config.yaml
num_attention_heads: 15
rope_theta: 10000.0
init_std_o: 0.0
schedule: "cos"
Each number is 500 + 50 x the weight over its row's rms, rounded and kept within 0 to 999. Layers, rows and columns count from 0. Numbers have three digits each. The size before them is the row's rms in percent of the matrix's.

# up: layer 9 MLP up, 1280x320, rms 0.127, rows 435-443, columns 0-159
# down: layer 9 MLP down (transposed), 1280x320, rms 0.0614, rows 435-442, columns 0-159
up435 095:559461455565481474503463527477477542528451411482546445564406491496462502497517397451601454629390541444534391456510562471556480581473438476524478437582530544469472454563474488502509434523513450517597511523633485584543421494527398443562432496553505568474515547553464496479496431472447518428541556551474555410548479491448359510435539491640552532534519468564547457491558483518552496537467472497525504460516528520489466559556546487472569551536500545486452493557402541500488583509435523
down435 104:422503546463518535534551491417494460492484343504512531563491499413452460604416492572547544379532588515554470502422513410537526522416488573563517591495554454512605412384505461494552532515444430412550472530377533539450525501384493562476468434405515473516500474461487492588559503507605528525430520433539438531565521469522544493529527533404457544541480486513483554452482548505574529453444471551565581450445510469476567541503447573483467471459425513465414438478598560498544487520564550
up436 097:452511513444519553532522577542446557621510461477456536512440405545498513391570591618540565556464501528538545384515535475473453458467531549508493477543442496453536454451527463492507501557407524548570450443579421498427563510558477536457506520535522426533535524590564544541521485524543475535462574521481464508502438412525520552521468415584539599391488541475346505521524524466496544498531508441525567471488505595540591528457505560531556482572553525481515509518629486544452456488532524
down436 094:575486569561532471432519527478487374520513555471581504509540546405452458614483500459531551430508552510484506563491481599464397504523463549533458461531473496523468552418438514477556580502502582451437457541519597501390515505507555484548528593502418488524534502504528400520418511547452533510485406609465502369509428510492505446513503487476480505514426473544615538469521506503420464477530499435460383531548584409528508469532572514572397504529542437519478537510408560443496516483497554
up437 104:619561484523402488544458506506588557479503459424493546411470495483550492635607475473457493439526473561586515475478539498476586544530436431492456497453480506524552459548570437528504507472510523523477496467458476449568513476496507507539432512514540564527473587474571548421574446474572543432557566519570501463428495423473472438515474533566544459495536532440490454466457489467472450582555461505458576540475499462456468484439611509507573517530543566490597554498511395395540500430496471
down437 098:441511501460588507365447492470443435611504518463475494548560468503530563510527460502556588584518455460466485471526451531487422467477479544484495623477450545510513542481511492480444506514438393452378528495596547540485523450602517464458499503588541456547495472558474428506497533504518477523515460548524522554520506447569542487530507520480581576510470527595581420490501367484490578374539504487467502459544546561477549497557563558504481475472383448471538555499424583560549445533476406
up438 090:473467564440552484541446497496494472439488489485527435484502459461535481482513449569501479542410478614493483541549465505500658460532557420504482516513416519546491477481472463596514546458473501562407516452510455484473547483538444535506460486348538498429500505547491471455542511482489509488529434510555597479525502438459494541603528492465529445514514488451552509501570547447536382438501473446484535435462446497515553444499446546469486392545451456529556515490475536430493540469485462
down438 093:573499397550456573485397456498540540540473543537468575542535592535436474450522509539485487520510508421532524540444504462608356468529548539464490527544551590360532481539544415463471554499512493478555484548505493597531440461479481476466585554601449509534482417530477528661500581491484495492522517470426559491501504477566486498474479518594445556477436594479571569386422455450475603444501512546481466496474547429470502495454574475546528560537451488578424492495472528535555494555564532
up439 099:418470413519441403543530407467561441416466552510543518473470487513529520489586519570509539513491544488470499515490427549467500516496434478562426465429465565500448499438461542455508424504502515556491544542494490398516639495578553499504517559601546493487524541445519486458601505555584517476535493467519502531468529569468461543491566464459487538508547454550438537549547447407480476542474491535505545473502502553441557451460508586582428513523412560434449470460483484596488557470511434
down439 094:516476496401548552456485572583536520516526504467509560594562531565525555537433452509531515505449513498507499422572466576517526530475495508515479537530527465539494462469496547542420568475468540398544499442509512621459476547544459533456520506495536503402493469494445500459453529459533438548539470563568469572510450448483518397531539469552475542499472465533474429374582502480509451437542525500538509450458509469570521554515558378568595513472486455549559468475473593514565405490487578
up440 098:432568553467494419581495559465436460444545443528496468470531535525464505501509489456507525446561525538562524546485418453466524468533502446487484535550537582579574527475463518607469394565536527512478532510454468492467466537436549482552451468530517528452589516464514525446532507455491466512578505544574443519402473465511459476549582577498555512401453451429412524552529390618480471639458554517447491440481488530473632480522452480544539459527542466566496491635515534441486553465513456
down440 091:528451477561504625503516469519499615508493606435518480555537505420501496479554521558541511527539565479532492489492529612568454530429442579560489494489531415548487486525514504433560431488508487499426487507477522480483512477495473586477499466418524483503502537409479467462496418515468474523489443433383560551568509494464453487515515472574538492621540528556494405468385649453472528431531424579497476475528493397433418593389485408487499491403579451428442528451463542639540458521489586
up441 102:542447534459538521601487535479540499486523487545456479597472502514418429540546483483591618545464530555552517466481486498505542526593449448409486442519587492527520460555478507525588558533416448499467422417535445507560544398533497507502506520494593537567453528492555499520486501545393571564396490436498440468456452423479581527547496485472467469460534521494569565486528454412445483506431585555424536580451558434462459469519519441566499521483505449467448543509443408471532476477540552
down441 098:505529474582435506547539466486452460407414415504450507527497454464489527504469618505475480518538564515465539486467529506552488465469454557586626465547519409491548518525467488524529529526438467542472492590443510421513505566577554462508555507497503468500522533550577487497476466502520411428454474423512508476502613531490477529438522581572566492487515550511433488530549477512542456451550429397428563522507517561502558529453476539449562448524521494480529510489486446475547497475520476
up442 097:460513558514424547522511577494477525516434381548456488493481532526525497570515409417487498556476524477434519542524505474442515529416466526499531586538416498535427551523472490482535502458534486506558585534522558521596488481507446434508448486507511398527527479481447493420573476479562444456597477429517491547400575428511476507517532429590554509534543497460495394583519440576620484542551443414543452541502457538541533604580529533513542479526478440591555542481554488465594508504430481
down442 109:552444480442494495512534455476572462516543598491540555520483511548467559481527530463510471445514533584576455503515502538513434541591542487526439475495550470418586507466452493450548584598448443443464487381520480481467548479613555523466558498454498449544481459502565578602426512474452491463450433533568521383599409506458465487511529562463465545480459521474463569528560510436402532527475522540517551538520552513529448463459529460520474547503495567418485476458465528522397560432438479
up443 102:581391548445514549502545493437514507570490492644411520565455545525523515455524529539597502475557508515483499424397624541465494533450484486519524495546426459464500466550468347515511523560395422497543533548502558419548523413572469452604462455564540552457496462472523505508515558566413545461440524584475434533498497378423485458465476469499492582495513529500504529474410477504446470549577530435487443556479424461525480519499475551524545444474489528478551543531524510507463410515540517